From a checkpoint of a small transformer trained on Wikipedia.
Size: 20 layers, 3 heads of 32, MLP 256 SwiGLU, vocabulary 640.
Training: a variant of Adam for these matrices, 84M tokens, 3468 steps.
Each number is 500 + 25 x the weight over its row's rms, rounded and kept within 0 to 999. Layers, rows and columns count from 0. Numbers have three digits each. The size before them is the row's rms in percent of the matrix's.

# layer 5 MLP gate, 256x96, rms 0.128, rows 53-96, columns 0-47
082:486485519506533533521511422493501500475496514521532527519498536503491526484490508512481510524486486519500514494517518494532527499460506514498494
097:509489506481542497481530535490504544494512511501585484467513487525506533507513502527508521542473529487507524463489516551518506458480459499512483
107:516514474519517500530450511510454524545515505505477498527463492490469482514492535513539446485506490502508476465454471504457495494515523502489466
106:480466483503489495524530491509501460443471499494523535466498526494524514499514497529517442473500481547480519489522462473512542487500526527473484
125:506520472509498504501518478509515494529503496523508489516495510487511497480553486445477457533489471461530510477535498479489502501441501496546516
089:502521469467488488476508525502454547503499451480528496487472498506503532470511493459499499489499514524494524511530498497508467491529539506488462
128:502512462502518455502486467532502523479473476487484459493505487465525479473509544507516516514525487520488486514512558490474490513472487516460463
096:533498496460494506493520524548485518496496505512522494526512457536494490494540518484506534528445532527496496513543518525485506482478507527503482
094:501489458474509513533541497501477477490537456498504434540486512538491502502503468530538514552509495468553495517499496496489512491496523472559502
110:492548467487542525506506491523514496501469480516495471533533486530472501470544486495516532508492480525506449559511510503423498495470502492514460
108:503512496490516554534569507497498529495512541522524480456507480495503511444515488493462462499468513526506495479490488498509479512484505517478522
122:514507516519517535472493502466506514500513491530541496493530565550470538493505529508499481487485462486520513501491509442462489500486468468534508
100:473483496516485523567516466517522512507500495491513478508484480472539499477494509491522473517488503527507500504556498510513557441490501556459520
074:516499476508524513530514480552502472453497495501489501494478489491514476486523507517556504488529505512549507503498494462464526536481511494552551
099:460522508493486476495466472546530485493525487457487473512498471536497466470486544509519557485509494504496485471487537530513520509451502479500516
122:489473465500486493512526464479489507490497512510481511529480477482478528535506515474504477535475488495530521491491538543529525544508499516510497
076:473498502588544536483541515495476502478488456497479544489502491501485514520499524513513477471481488503478456485464533517514508483509513469492503
100:502435491507500534512503526490548477487501506458503534464542483520547524540515493500495463453507486511536471491504519516455526514494487480496497
090:503475496499526523511476510471450517513523496495568484503470496459500511492507484471502476563479522505510543497531443485488520490509507517529485
077:486467515516530497553541461504500536496499481467507519491490546479546482467484513496521530497500514491534505523499466496535528533446504528514532
117:521457511469535542483497515476470472514521467536524484467495490522480495529527533505508492510486482504524488495483531510464490480530529445471530
107:512533499488527528487511480494525539510498517539526468480521471479511502459513500459470484537506477484512439529548518482490520494509466463505491
077:513489471520513535528507537499474507470476507470429491559495514491468493486487524512471527485531500471495432528493474519489520519448497449519524
079:505529500516504473563525528533455451525526495487510494503494545495493477461489483492497522510496521515494501458526466457486504528459526530483482
088:504482516479521497476481503536502531538486510514499494500446503514479513542498490474500496499513466503527524465447500505506496529537516496505457
109:507460509471504487503482487514469481496449482436489454513454486493532504518510516479499483504504536491501502509488463530506474503489493513450467
110:470502505511538485495465468550476513500450494469491460532489508530468489513472511509485467467478468487511515491542493471471512462521494480472493
070:493502482528510494423469579488512497479537453515514514456506527476505458486458545517525511472455546494487490519512503478462506498503477513470503
082:486486495515536512563488449465505510525501469474510506507495510492543503494490541502477493476496494511496493436494475471524572507507481510434520
098:502511543474522555504488505552475463551514487491477518458441513483478487456505496482479491518510529530475483526527496486486488522493516502470472
090:491506509543491545538521517481466471461513523496481461481487524515468509474486463514476504521479509504480532506491519480513502508479489517526479
095:515497525528518523481500489519529523510488476488500486464492546499431508475504496445523518437455495518503490464464502489464474481487473533529478
100:504523502486531452493489480540528520500504480515448453498503507454513437491498493474521472470450516513518523493534517476523503447498515477519477
095:479490496438506527485524504483510539505505498496521503498411501478499457512487519489579466515495459443512553515493469529495491491509476487488453
101:491547525486470521488519497504489526487539475489497481484494510504500471534511501505469439482481471534488545465520488562484538477522531518482446
095:499449451474492523522481487500503462542538477517520463489478488507499506539521497504535530513509531500499524539478512542539507533540496531499514
097:521479528533491528480512462548509512478520499457483532484487492505456525496514442519541504489493487511475504472538517539471499478456511499500499
087:506504466509491459479564526555477525514536512506527504505509558498513500514491512479513509528510492471485508435477490474532496508521487461497466
123:473492498472526470481489499525556549501489480517559502522525473526514499488513510542491500517499494513495480513472498507474520546485477533528505
109:499513536483527517499499508495519465457510520486474494531483508494493500483507520526535526522531479493487431519480479476459524495446524531528527
091:490485511496510522503524499467462493500500482530510483494502495502520484492505508537513483489505499528509464462480495477475447532508514464487515
092:504480489548538493495522476545480510532511508473504474495495504490503461528515518501468528480511453467458451504524519499457492506489503484465449
077:487505478499514504480464455520506490526469488514506529540493493503525514493521513431481512557498453527509484493438488486453517502511549469483490
094:464551494471534466546534524466470531486475455532521499518546530518512507503513504525516514493493479504540463525483519448443486500502475526544525
# layer 5 MLP up, 256x96, rms 0.121, rows 53-96, columns 0-47
078:476534473488470481522529530501502444504477490520454472486478449504516479499497539502537529477509526481483510521510486499498510521517524518519515
095:498494525522512521490524501530502487517524516514527516504497474515499503488510461480463494524517472462544528505515487526475519458471529484505481
116:493524543515467480497485509539499484526507493493498472479511500477481505494518508502512475477467521495527468557500568525482460538522517484486490
102:522475547472486525497550500523476479472457505493486539533487494507497499474503480485452544547522466559514443522527508497514473482461519527503490
130:499527521518484500468489503535485473496503488497503518522530480516469496455516435467520476488559487540505499456516523506496521504523524481479503
090:480512436523510471503524474500511469533492529507489527529534484524522496471518501524520468462498482506502460534465529522476483494472500469483502
121:531556533494554541501523508487443530506476511516477534487485484509523463496508529481510540501496462498476520503485511534520509536472545499534479
095:546510468515551488463456517507510542524493476507483543456522496498493525488511502480502510530505461537498452485515522481457549487476486511508518
090:505498472491472489546486537474454514517557507499442494506484525550496498481514555475468476457489475510446525538520493522519530501535494502471504
118:491448519500483497545524491462491495475515508462493531521508505429552488514482469491507451495499505474487497480500493505527492526496468476519503
108:465505539503484467521507494489516534526514493469465501510511438499521532499497491515508514520488517509469523547507454481514509493477485528515523
126:538518461487534512479512527476544534504522509573520470516511526536454535468507479504474513474464481477491527515500520481486474521528487472521476
096:499551515468521497438504520516493495483527501498496486525514512495529546471461466517513515463494529521505452499463492481504486522536528468471479
070:515477485469509471509449538507522519494510528518517507483527505499541493477506459494521493546546505529546485480511527478479471520547495523474533
102:456503482509493482472493484527516487500531477525486457468527532545502523507508538525557515444479515428505490530468520505499536515466480506520490
112:485517519526516480487536513485480494511486545421490512530538491499478499489523521502463519527512468474488495514498524500536530471473484548525518
083:491489471495490496505498503479518487547473477532468546503477494542468517502531494526526478530518525526509509487475440483506484473471513521509528
108:472493532497484518472487459504494495500511496507523508536464500503479537501484491481500473499480501462498465494483560510512471498512448448454496
099:484548451456485518451485507454515520478548534552519532517544528508507518501516508524453504525489470495506506460454472499498512442498495506524453
073:520533527526488547457512489513511471484509484491506522493471530458506559481491535496487499482496513487509478463484507523497526493503471539484524
119:495500529513528513485483520537549506493493482490514534463491498507517493471494555520536476499522499479537476520449501437473456476465514493500504
103:514482473479485502527454500505511500511494515499536473486431494517473466489497481515490425522517514504460481528520490507508491509536527463511522
084:491522506473506494522535489535513494499491470501486479512505519480538529521499504522481486493481581523467508499491539521552519503529507513493521
085:498472471495489516496513558484453530529523490506522505508532497465508480543521508522498489503507442549495527466487548519474553487476458502467470
085:482499468527549491470450459521488549505490504456511489494507484530515489456516491486536453529474493523502510482494509489493488462465522525525526
108:497538455442467531497496538471506528502514502522526495503487507535521524487504459491492508485489543505497558500498493518498450503511494552490510
111:457528510486517491500488497537462500544518473489489463526499498490488506488499527475526474480512434507535548486486473433512512488523535462507470
069:516519481511485502536496515475505504523535480506477536543494495474496476540500513530526495529496488482513507494467475501465524562498461475514503
080:490549524478473499495466496479533473484477569472506510530469539516533544512479517440514491510508492501500462477464512490458484488494504462493509
101:499523486461564533501475464496437510473532550471500494531505503471493474490497499547527476508498478505519488524507496470454528512529468518468484
085:531521504491483508442494486522547463522528506486515516461459465495512479500505531533485483493514525544517466518522485530520538490518488463483504
093:529545490504495503466517488531495523507519480491492463464493514527499516464507496450502503468465480511437510497476517465507504491500472519510492
107:508468475498470534485486518464487463519487531534507522493468493512492527509470477521477516519554510503502506516492468514525494535532470517435482
095:502533502496495496519500501528494490521536500512517488497508521498477471507515549500472563500505499501521485540520543560534471512466532437497488
095:493560509474516502550555474507543510508492473493495467482513514483512449514508496482494484493469524520496512521550506494476508485478475522480495
097:479489477475518525496482537446511487530488469549500489436507495482528481529517527493503547523515506502525469506465460485479511493517504518493547
098:518547460519508475468527462520534521506508508513517530517530466538499528487509504456545518483501474507492468481490455483498505527516528466497527
091:511497500450472514447494486444523511536480507495506532528478503462533481510565528519514483467527470489466506463491495544503483482518516474473479
129:485476505476493451479459528492562515522492497506550513522488504527527495509507501538484499507517479512487500519465489510493504556506484542518520
107:518534479484491515433535488507497504493479503539453499515478462513495460493517470508491539505532466481515512526454507531465549489502530481495446
094:484491503495502528496538540487535476460496489467516458494524514534539494489503496548530480484488549509500482499474536507495469469503472448479488
084:510492487476512473515499500520489540528519521494547516536471539504534487519482443536515448517488471490496578470490482560532500505542479524500471
077:468487496493527466538518502476474570556489482535525511496463508501487526512500511476484491492516467556502480476479521442539478520522517494475526
102:517496507538437523481483473509512509505532549489526478524497481472536513485498454500436506520508492506513506500501504534497521474459489498488511
# layer 5 MLP down (transposed), 256x96, rms 0.119, rows 53-96, columns 0-47
082:476493502509499514497486514487517505496529549478454471483519500448445460489554491516530532497449467525544540493516506500553493519533484509504510
093:529450515531482528502476465466515430494516508502545526475514507534485485519514498468510470503444488522483491480523535508491503517485491518471510
110:494520494484495485507522546515509464529528518495535503488521473458482466518514510508454498539527506499505533473439497487503494506502482517537482
106:478516472484451498503519487484511533484558527518511522519491462497507454501554556481447494533503488468510467465442491512500509517487454467530493
125:438516526539525498442537480544498475483497476494501521514533460504495500543539495481532521503478481495492500487545493495492484515499519486482485
088:549538515511496511518492495534506494455488509546490504478490468524505496526478489497467534499451451489509475488509450550477504504548506474500500
124:558519526515503537509486524469482490512498505544485550467472520525522486485537496470509495514479471522494513531524490527509479500493524522500507
097:531510562508472510534496514511500519508456495492516486499538485475474489481495529516493522496516500517505473542549521519488465529460500508534481
094:509463492492462507510552527524539513496497511530448537431482462495509504480509496484483523451456509498430483506467507486492476516493514498478493
109:415490476501493512480557511514495505496506443495478496479507494501515522513523464499537495495524469514463469508516508519498578521532527509472541
108:447454484484496518511495558490488510501534468514541508486508511508452517502479474476512475483509488555471511464496459497506492476501530532483494
118:558491486520495513510519492502468543507515496481525467529483496464488513476436527491486553529535473505509536494489499474465480511500462500495488
095:558477479479480529488493502506532506510508469515446491531507516487501503502559514538508479485471505471502519436498488502512532482469483496531469
073:500453513519487461520544478481495476512504539468524480471507424522494509540433515485469502477509488479506518524528500538492515525511496486463481
103:325508504496489495503481491496473493507527469527499499524502513510486475492443512481500488496505505496507500496514512496486494497482492508501492
115:520489515505532461462521489493457490490489483460478522501487504518566512505522542472491529521543506503516491492469509481479481538487496511472493
080:492483460521520535494538451491469523504552497498507517466513425493527491493512522503485464502500506495493468501514517507499531508491533508482495
108:512528491499514497531495496517488519520515496494454492435515484504500485510542487502516447460531460512520495454510527506500493542466486506494495
097:577523529509479490491500498509494485510519519535527466505482509510469523491584473504492497538488452487495485513494519502504484476508465516553541
080:576512498479496523504494469536493498481479517489537530528496459519542478499452472453501490520558489432448471515467494490469497487520489476464506
124:486511552476495492470495508477528498469490535510487509516508468495485484511547517514490481524465546524475491539513524504490485494491432521467531
100:486503498517525488466535491523510537478506507487504467527439525529535532524493542464440507523529475465521507502491498428528521466472457519495507
086:503482479477514421534541510482466490526502525475500498510508451473495456495547466484527495517458459469487508501494470500434509505492516517493467
085:426497496514541470495552510484489480488487506502486525508531549512490526497466465536526490510516437544495473508530492493500471499502486502510507
086:475483521459470501514507526490457478497468538499434478496495514540543506474484499502507498511508473494456496509488511504528494525519512510525509
112:447477497479500496468527509505542456492554491510487516528490508515497486463528533524517531494530516535485492529483482469500512494485492490496484
112:536503511505475510519514433487494518468483498507501523505494446498521551489524488485514550540494536478464538504496552468525492468537481447504539
070:450482475479513502513509544515520506468506455510480523496487522475492469487513500462493458443496454512491547514515519488499468487510549474500501
082:537484497504480520462528492454479503476505483475525459495522496483523516506500474497553520530496462501545510500522528503531532517477517464524489
101:480498451503482498476488484454484498483555526492509442503524450523494520537459497525522451510465502511498504472495478519506498539524508491513523
090:444493529541490486534484483491498490490486544509510478519491516514484499505514459507566528515455527464484440463494543503494468515544522517524548
092:469492500485509443506524502479471501496499541483529509499531501497502489480482524506478482521552536465537508548476529495508494478502489442447471
102:536473479477476492518490507509511464493506535486508491505507507558489514496534485564487461486534486486534461527478473511521488530490535524462482
097:519485514489485494467509517514552462497526521486512510462509484507525479511540515532457499493519496487508513512482489500529511507482549474482526
096:528537546500491498512542532526552477489511486513479550550495496511545527498502509519521494469458468519501514483496521500516488453532511526496496
097:498512466536508493507539492491482512498467481519469485487519533484541500483413461541504496511544532523485505495473480515499506474493458557498494
101:542500498502492515498506497513495489503497527483482488490492484481489508493504520529492528520519547552499547503498508516497505489521505545479470
090:424474506484492496499563478503423494477482469508521479518486486491500523506446530487568520492509509519482502486515492510526517471522508515491490
115:436466528502486469479496510489520499512472489473532534537491495529518529496490503497490486490561484521484483511473520506515526539471482520514515
104:535510528496514462482494513522506530502525524457506445516480538501489505487411508514492510500494554544494513503534504470473520472495491506490537
093:500514573487526482490509521519500487490488452498527523520506530502521481529486539501475500532509528496528480463505527500482486488511476512456524
092:430499453490492499479481503489507510506509526463482529480452421494505476495521514524489485499521443482471480474511482497473513507467519492461450
080:547514492505496528472517496522465503471479517511469485491502526546549490512485494454484530481471453499512535487477537492531529499484490490524528
097:506489504523453559485481511482503514511519476526513530502496481531479498507527471455449496493495487528534478504476513529525528513485526485496495